Part of a small language model's weights: attention and MLP in parallel.
Each number is 128 + 32 x the weight over its row's rms, rounded and kept within 0 to 255. Layers, rows and columns count from 0. The size above them is the row's rms in percent of the matrix's.

# layer 5 attention value, 448x448, rms 0.0506, rows 297-319, columns 192-255
size [ 94  98  97  97  98  91  92 101  97  93 103  93  96  93  97  97  94  94  90  98  93 100  97]
[[134 106  82 135 128 117 155 105 102 120  96 190 116  57  69 148 113 116 138 127 138 147 170 157 144 115 115 194 171 162 103 151 113 139 182 105 120  86 145 133 181 166 135 133 179  77 146 177 116 172  81 114  89 119 149 129 142 155 136 120 167  67 146 165]
 [143 173 113 139 222 138 136 196 117  89 145 142 135 108 104  89  81 120  81 129  91 145 110 172  76  95 140 117 135 110 127  70 121 149 160 152 135  53 145 114 116  94 160 118 100 131 169 142 160 186  87  79  91 149 160 137 147 138 167  64 222 116 128 133]
 [160 121  83 123 119 140  75 130 143 136 140  99 104 140 122 143 131 188  83 143 134  96 152 150 169 119 118 112 134 137 132 107 126 139 150 144 123 167 113 134  25  89  78 139 172 134 197 137 102 115 167 146 145  98 166 103 143 168  50 125 164 116 119  71]
 [ 94  96 141 148 132  99 107 163 106  89 118 131  94 147 156 102 130 160  89 139 196 128 115 113 106 152 141 106 106 150 159 111 111 137 102  98 134 128  79  65 135 175 134 133 111 153 134 109 142 147  78 152 122 122 133 124 120 119 122 150 132 193  88 145]
 [125 118 180 107 168 202 101 134 102 134 163 101 142 131 121 136 151 104  99 100 142 152 109  90 111 117 139 107 175  94 118  83 148 129 142 144 176 108 101 222 119  95 154 133 194 109 159 111 137 204 136  99  88  47 153 153 131 159 101 117  74 168  59 121]
 [160 148 156 103  81  99 136 113 120 155 140 118 130 123 109 190 118  81 130 120 109 140 146 174 134 154 108 105 145 143 158 177 129 126 115 121 101 170 102 162 126 164  92 108 108 114  41 212 146  92 159 166 138 132 161 154 149 104 110  69  91 127 104  95]
 [160 141 120 100 143 166 129 146 101 180 158 127 174 148 119 145  91 101 105 114 123 150 124 124 123 141 136 134  65 162 157 167  92 131 163 112  96 117 158 141 140 104 148 115 176 154 143 140 164  86 169  77 109 192 137 114 169 202  87 138  76  85 127 102]
 [117 142 112 150 169 127  90  51 157 133  78 177 139 133 111 121 173 125 110 135 114 172 159 161 163  97 159 117 114 113 140 100  91  66 114 152 131 163 114 145 117  78 138 142 126 155 116 175 150 107 122 119 121 140 148 115  85 123 115 108 152 118 160 114]
 [174 169 121 160  94 139 118 178 153 145 126  82 106 131 152  75  64  92 152 156 141 108 124  58  85 127 118 129 140 133 158 151 104 107 103  96 110  77 125 100 127  49 119 191 153 110 115  98 161 140 118 112 107 129 154 130 115  68 168 162 107  72 164  62]
 [ 95  93  81 204  83  79 165 130 124  45 120 193 120 152 156 134 107 133 115 104 102  58 110 174 216 155 127 109 116  87 111  93  72 151 126 126 138 150 118 130 128 162 148 138  86 139 127  70 137  81 119 148 128 125 143 140 111 169 139 163 142 107 123 123]
 [157  67 167 101 153  83 100 139  96 127 209  75  57 112 141 112 171 123  96 164 114  93 109 142  98 157 147 132  72 140  93 101  63 121 131 180 153 101 105 165 139 101 167 138 112 105 109 117 128 190 135 187 117 146 121 114 198 134  77 169 161 151  73 159]
 [ 75 106 106 100 115 149 133 107 109 108 111 124 161 182 121 170 163 109 122 149 148 157 166 105 139 117 161 124 173 157  70 162 127 194  73 119 103 112 111  87 170 214  73 137 206 152 155  79 148  79 123  88 129 144 163 162 129  80 130 117 121 112 164 107]
 [119 170 159 149 195 140 101 121 172 128 156 142 147 123 101 143 151 110 119 101 153 136 163 159 147 119 145 123 179 137 134 119 157  80  89 102 163 159  86 210 118 135 168 131 174  86 157 169 153 145 134 102 123  87 175 138 177 169 119  60 123 122  91  60]
 [133 114 111 153  85 125 101 104 131 179 100 149 152 150 145 114 102 153 126 159 129 180 138 145 174 161 132 105  89 137 197 143 121 100 145  77 138 120  93  84 112 156 120 138 100 142 112 181 136  82 113 177 168 126 150 135 158 138 117 114 156  89 148 155]
 [141 133 114 154 210 155 162  88 108  93  88 125 159 143 109 109 105 148 167 134 107 122 147  76 145 104  95 149 176  83 127 106 133 118  79 145 130  91 148 178 138 104 127 106 133 132 162 112 103  91 107 114 111 136 164 151  85  81 163 135 124 106 121 101]
 [126 176 123 118  94 132 178 162 103  64 116 125 136 141 142 125  87 106 196 120 147  92 148 121 141 103  97 155 136 169 142 175 154 112 205 143 142  29 149 158 111  86 115 174 110  85 173 121 113 106 127 134 171 120 100 110  97 134 113 100 202 137 169 143]
 [139 107  96  63 164 114 104 143 160 102 108 130 163 116 142 159 149 163 130 132 136  92 109 135 167  84  83  92  82 138 193 106  92 207 135  81 177 128 183 163 120 109 129 137 136 124 180 131 126  90 113 103  93  97 136 145 114 124 129 100  96 116 123 114]
 [147 198  97 111 136 146 103 157 179 187 111 157 135 115 139 132 193 179 128 156 130 173 116 107 154 132 152  70 157  43 151  71 126 102 137  70 101 124 168 130 138 142  95 141 178  98 120 123 133 119 119 109 104 195 137 193 111  99 116 129 128 100 208 125]
 [ 87 140 129 133 115 125 108 144 164 141 130 143 146 161 163 129 131  98  64 112 183  85 103 173 166 171 119  99 130 107  75 113 102 174  99  80 151  90 111  94 134 119  88 112 151  86  84 144  68  83 137  73 107  93 167 123 146 125 102 147 112 106  66 146]
 [ 68  90 105 107 123 100 185 139 103 164 127 142 168 150  67  66 166 151 154 107 130 100 103 132 128  89 103 115 141 142  95  66 133 138 183 141 145  97 116 113 108 189  96 129 134 173 177 134 119 123 138 100 128  93 125 140 122  92 133 114  90 137 142 108]
 [ 97 126 135 176 163 144 161 148 112 114 153 161 173 108 122 127 170  92 177 158  90 127 169  70 129  62 136 129 173 121 137 163 194 129 155 128 187 115  97 168 135 124 105 126 157 132 196  77 123 105 163 130 127 154 155 108 158 142 155 165 104 136 111 204]
 [162 160  92 115  49 153 158 125 108 146  95 140 107 123 142 115 155 132 185 171 142 126 109 154 152 135  88 133 188 142 164 151 190 111  89 107 108 206  87  89 116 177  85 134 143 170  89 140 130  98 110 122 144  90 108 109 146 132 122 156 107 158 161 113]
 [154 105 161  96 140 111 151 122  90  97 124 204 168  94 144 161 153 133 143 116 155 151 108 156 143 103  86 111 137 119 151 118 189 130  85 108  37 134 183 125 127 101  68 108 187 176 124  99 139 107  86 134 119 173  98 124  80 187 138  60 101 132  92 148]]
# layer 5 attention output (transposed), 448x448, rms 0.0465, rows 297-319, columns 192-255
size [ 97  94  96  94  97  89  90  97  99  91 102  94  99  93  93  98  91  94  93  96  90  97  92]
[[119 103 159 121 169  91 182 130 112 140 146 162 164  93 146 131 170 109 152  81 160 141 153 120 117 127 124 106  96 200 143 134 140 158 157  82 137  90 165 168 144 105 128 161 137  95 140 150  74 136  48  89 101 145 107 156  91 126 138 149 158 124 123 151]
 [ 46 119 104 194 129 127 174 150 153 183 124 128 143 133 184 131 182 129  56 143 144 114  98 157 112 130 116  81 101 206 102 107  71 161 103  87 129 164 149 156 169 176 109 154 153 106 173  74 192 155 145 123 129 143 117  88 163 155 126 132 112 164 115 194]
 [108 168 146  92  99 101 123 164 157 122 162 143 108 110 126  86 134  74 106 144  66 138  95  72 198 152 149 136  51 136 171 114 157 101 117  87 102 114 137 168 129 164 231 123  80 144 171  86 148 104 138 110 133 119 159 129  97  67 113 103 132 167 117 125]
 [134  93 144 136 165 131 131 151 161 104 143 119 168 134 119 120 112 148 144  67 171  92  99  98 198 112  81 177 137 131 131 126 109  74 128 207 112 120 122 114 142 180  98 121 114  91 120 150 121 141 157 119  79  39 119  91 151  97 137 103 162 125 140 125]
 [ 82 144 115  95  93  69 118 175 120 128 140 121  70 184 110 111 131 131 125 139 131 181 110 115 117 125  89  32 151 164  82 129 160 121 162 179 121 191 116 140 144  93 131  92 220 101 160  98 194 104 134 152  74 139 111 143 158  84 190 123 140 142  66 146]
 [129 136 129 138 127 101  99 153 129 114  88 126 121 113  78 105 148 106 140  73  98  70 109 111 107 157 116 152 140 147 136 119 158 154  99 128 184 124 132 141 145 182  81 140 118 135  96 126  96 136 143  92 110 118 174 161 151 156 204 224 138 156 100 182]
 [ 67 118 115 113  84 113  97 125 129 129 170 157 137 115 196  78 126 122 146 135 130 131 170 109 112 196 103  98 142  95 133 174 133 148 128 121  47 118 120 114 201  85 135 147 220 128 110  59 131 116 168  66 116 129 167 145 231 124 112 171  56 146 129 172]
 [104 173 101 157 109 156 151  90 154 148 138 111  93 126  76  44 114 116 213 123 146 108  72 159 117 154 177  89 167  88 106  81  50 127  65 109 132 136 143  90 170  79 141  85 135 155  51 158 160 129 129  96 128 138 151 104 122 152 138  54 145 156 151 108]
 [179  92 133  91  75 150 126 135 139 136 154  82 154 127 119 202 107 131 105 179 138 115 160 140 123 141 129  78 145 111 115 116 116 129  98 151 157 115 123 146 148 159 195 116  93 127 109 112  78 145  51  94 100  83 106 179  92  98 137  29 124 150  82 127]
 [186 124 100 133  64 169 110 115 122 160 102  87 129 128 136  94  96 131  67 156 132 148 112 197 132 147 117 154 134  90 130  96  93 125 102 111  77 135 130 141 143 135 156 110 121  95 140 182 110 159 146 123 122 166 174 138 121 210 105  87 115 162 136 155]
 [ 87  69 125  95 111 124 178 102 181 141  70 101 109 174 134 132 109 175  66 176 141 107 111 153 131 159 118  91 121 146 148 139 137 126 133  94 146 113 185 102 139  98 128 112 140 110 118  84 115 156 100 119 131 135 159  41 134 188 102 151 119  90 145 127]
 [148 137 158 103 103  56 107 108 152  81 135 191 106 144 145 108 148  94 127 168 127 136 122 150 138 170 122 142 185 136  70 143 114 131 110 174 134 103 199  92 151 129 149 204 144 173 120 106 110 138  90 127 167 156 116 163 183 129 127 118 149  99 116 110]
 [123 153  92 112 135 122 166 146 149 172  92 140 120 151 106 128 139 103 160 169 165 118 130  84  86 169  81 141 153 183 124  51 170 100 144 115  93 132 156 135 132  85 166 147 165 130 102 144 126 176 126 129 151 122 103 132 158 140  95  97 172 141 115 102]
 [132 132 145  81 151  99 110 121 122 148 180 154 134 127 125 127  95  49 123 150 121 111 166 145 130 117 141 141 164 141 127 118 126 119 122 150 141 104  44 120 210 132 104 170 160  96 140 120 171 176 183 102 176 100 132 160  94 148  89 142 111 139 141 173]
 [ 67 101 132 149 172 108 162  76  84 170 102 114 177 147 139 158 101 102 162 147 168 119 131 151 142 192 117 133 164 114 144 104 145 104  91 111 118 167  87 176 139  55 117 182 163  99 161 136 127 139  80 134 111 166 125 118 150 103 150 105 146 173 119  99]
 [126 152 166 105 123 105 164 143  85 114 151  94 184 119 106 164 129 140 134 251  63 157 130 233 170  76 196 138  93 117 103 177 154 108 117 133  98 117 122 117 148  69 157 136 176 113 108  94  87 146 193 144 155 156  73  80 151 145 113 152 176 182 118  97]
 [139 124 153 130 136 154  86 152 120  71  81 153 151  81 123 134 111 142 106 111 150 115  89 130 107  97  62 117 148 169 120 125 171 171 149 171 127 108 133 153 113 172 167 154 148 168 116 148  73 115 177 112 141 159 152 114 193  95 109 118  98 131 143 120]
 [100 118  94 105 127 151  58 117 140 143 119 201 166 119 105 196 180 137 137 114 127  92 155 148  92 118 135 157 111 132 136 135 125 148 108 170 175 143 171 164 164 152  73 107 168 146 119  59 128 121 126 118 144 156 109  93  26 168 139 118 157 114  88  50]
 [159  78  25 117 125 140 178 124 111 128 168 127 167 169 153 181 140 148 161 153 141 101  92 185 139 146  67 102 180 191 146  93 114  76 128  81 153 107  73 196 168  96 182 126 158 152 116 141 153 173 137  88 112 142  77 102 115 114  72 157 137 146 171 172]
 [ 80 134  99 112 118 235 173 127  84 120  77 104 134 168 131  79 180  96 202 105 115 126 134 161  88 130 112 145 152 150 101 129 112 129 140 160 111 131 154 185 125 170 100 130 108 148 178  79  89 123 157 154  88 147  94 109 169 148 125 134 143 149 151 155]
 [103 141 114  94 175  82 150 123 147  85 110 112  94 158 136 158  96 126  94 122 120 132 135 100 132  93 133 155  93 230  95 139 102 163  91 160  56 124  85  86 129 102 130 177 122 113 154 136  94 139 165 120 124 224  89 135 165 128 130 181 106  89 153 180]
 [145 111 155  68 139 119  94 145 185 152 141 149 170 114 126 101 147 117 136 121  60 155 137 156 184 127 128 145 175  81 127 121 179  62 186 140 114 125 143  82 120 153 242 136 127  96 109  88 110 125  59 190 102  79 119 162 137  97 110  88  61 174 127 148]
 [163 140 146 152 180 134 143 198 149 108  87 143 143 144 139 171 133 123 160 189 187  73 148 164 126 203 123 142 130  75 142 139  70  90  76 121 107  88 174 148 121  91 182  83 142 131 103 133 133 131 184 168 104 165  95 146 174 111 149  96 127 111  97 114]]
# layer 5 attention query, 448x448, rms 0.0566, rows 320-321, columns 192-255
size [ 97  88]
[[ 80 150 135 153 157 154 115  56 152 147 111 129 133 124 116  98 139 140 178 168 144 102 134  90 122 146 173 154 133 143 121 129 158 129 162 133 107 162 169 143 105 165 138 104  98 134 128 164 148  93 137 217 114 146 142 134 102 114 121 133 123 150 124 168]
 [145 100  91 143 130 124 147 158 100 139 120 116 148 123 151 150  75 130  81 125 148 142 172  62 160 151 196  60 146 121  48 106 147 106 126 118 121 195 102 139  96 159 153 144 156  93 106 124 159  92 101 147 147 135 113 164 103 156 191 113  60 151 116  96]]
# layer 5 attention key, 448x448, rms 0.0561, rows 320, columns 192-255
size [ 85]
[[126 158 163 141 175 176 123 179 169  87 133 156 198 108 188  83 182 112 113  75 119 151 130 166 127 133 116 118  53 175 168  89 120 125  29 182  84 121 136  58 105  62 111 134 178 116 137  98  69 125 137 129 177 121 160 125 149 122 144 118 132 180 115  90]]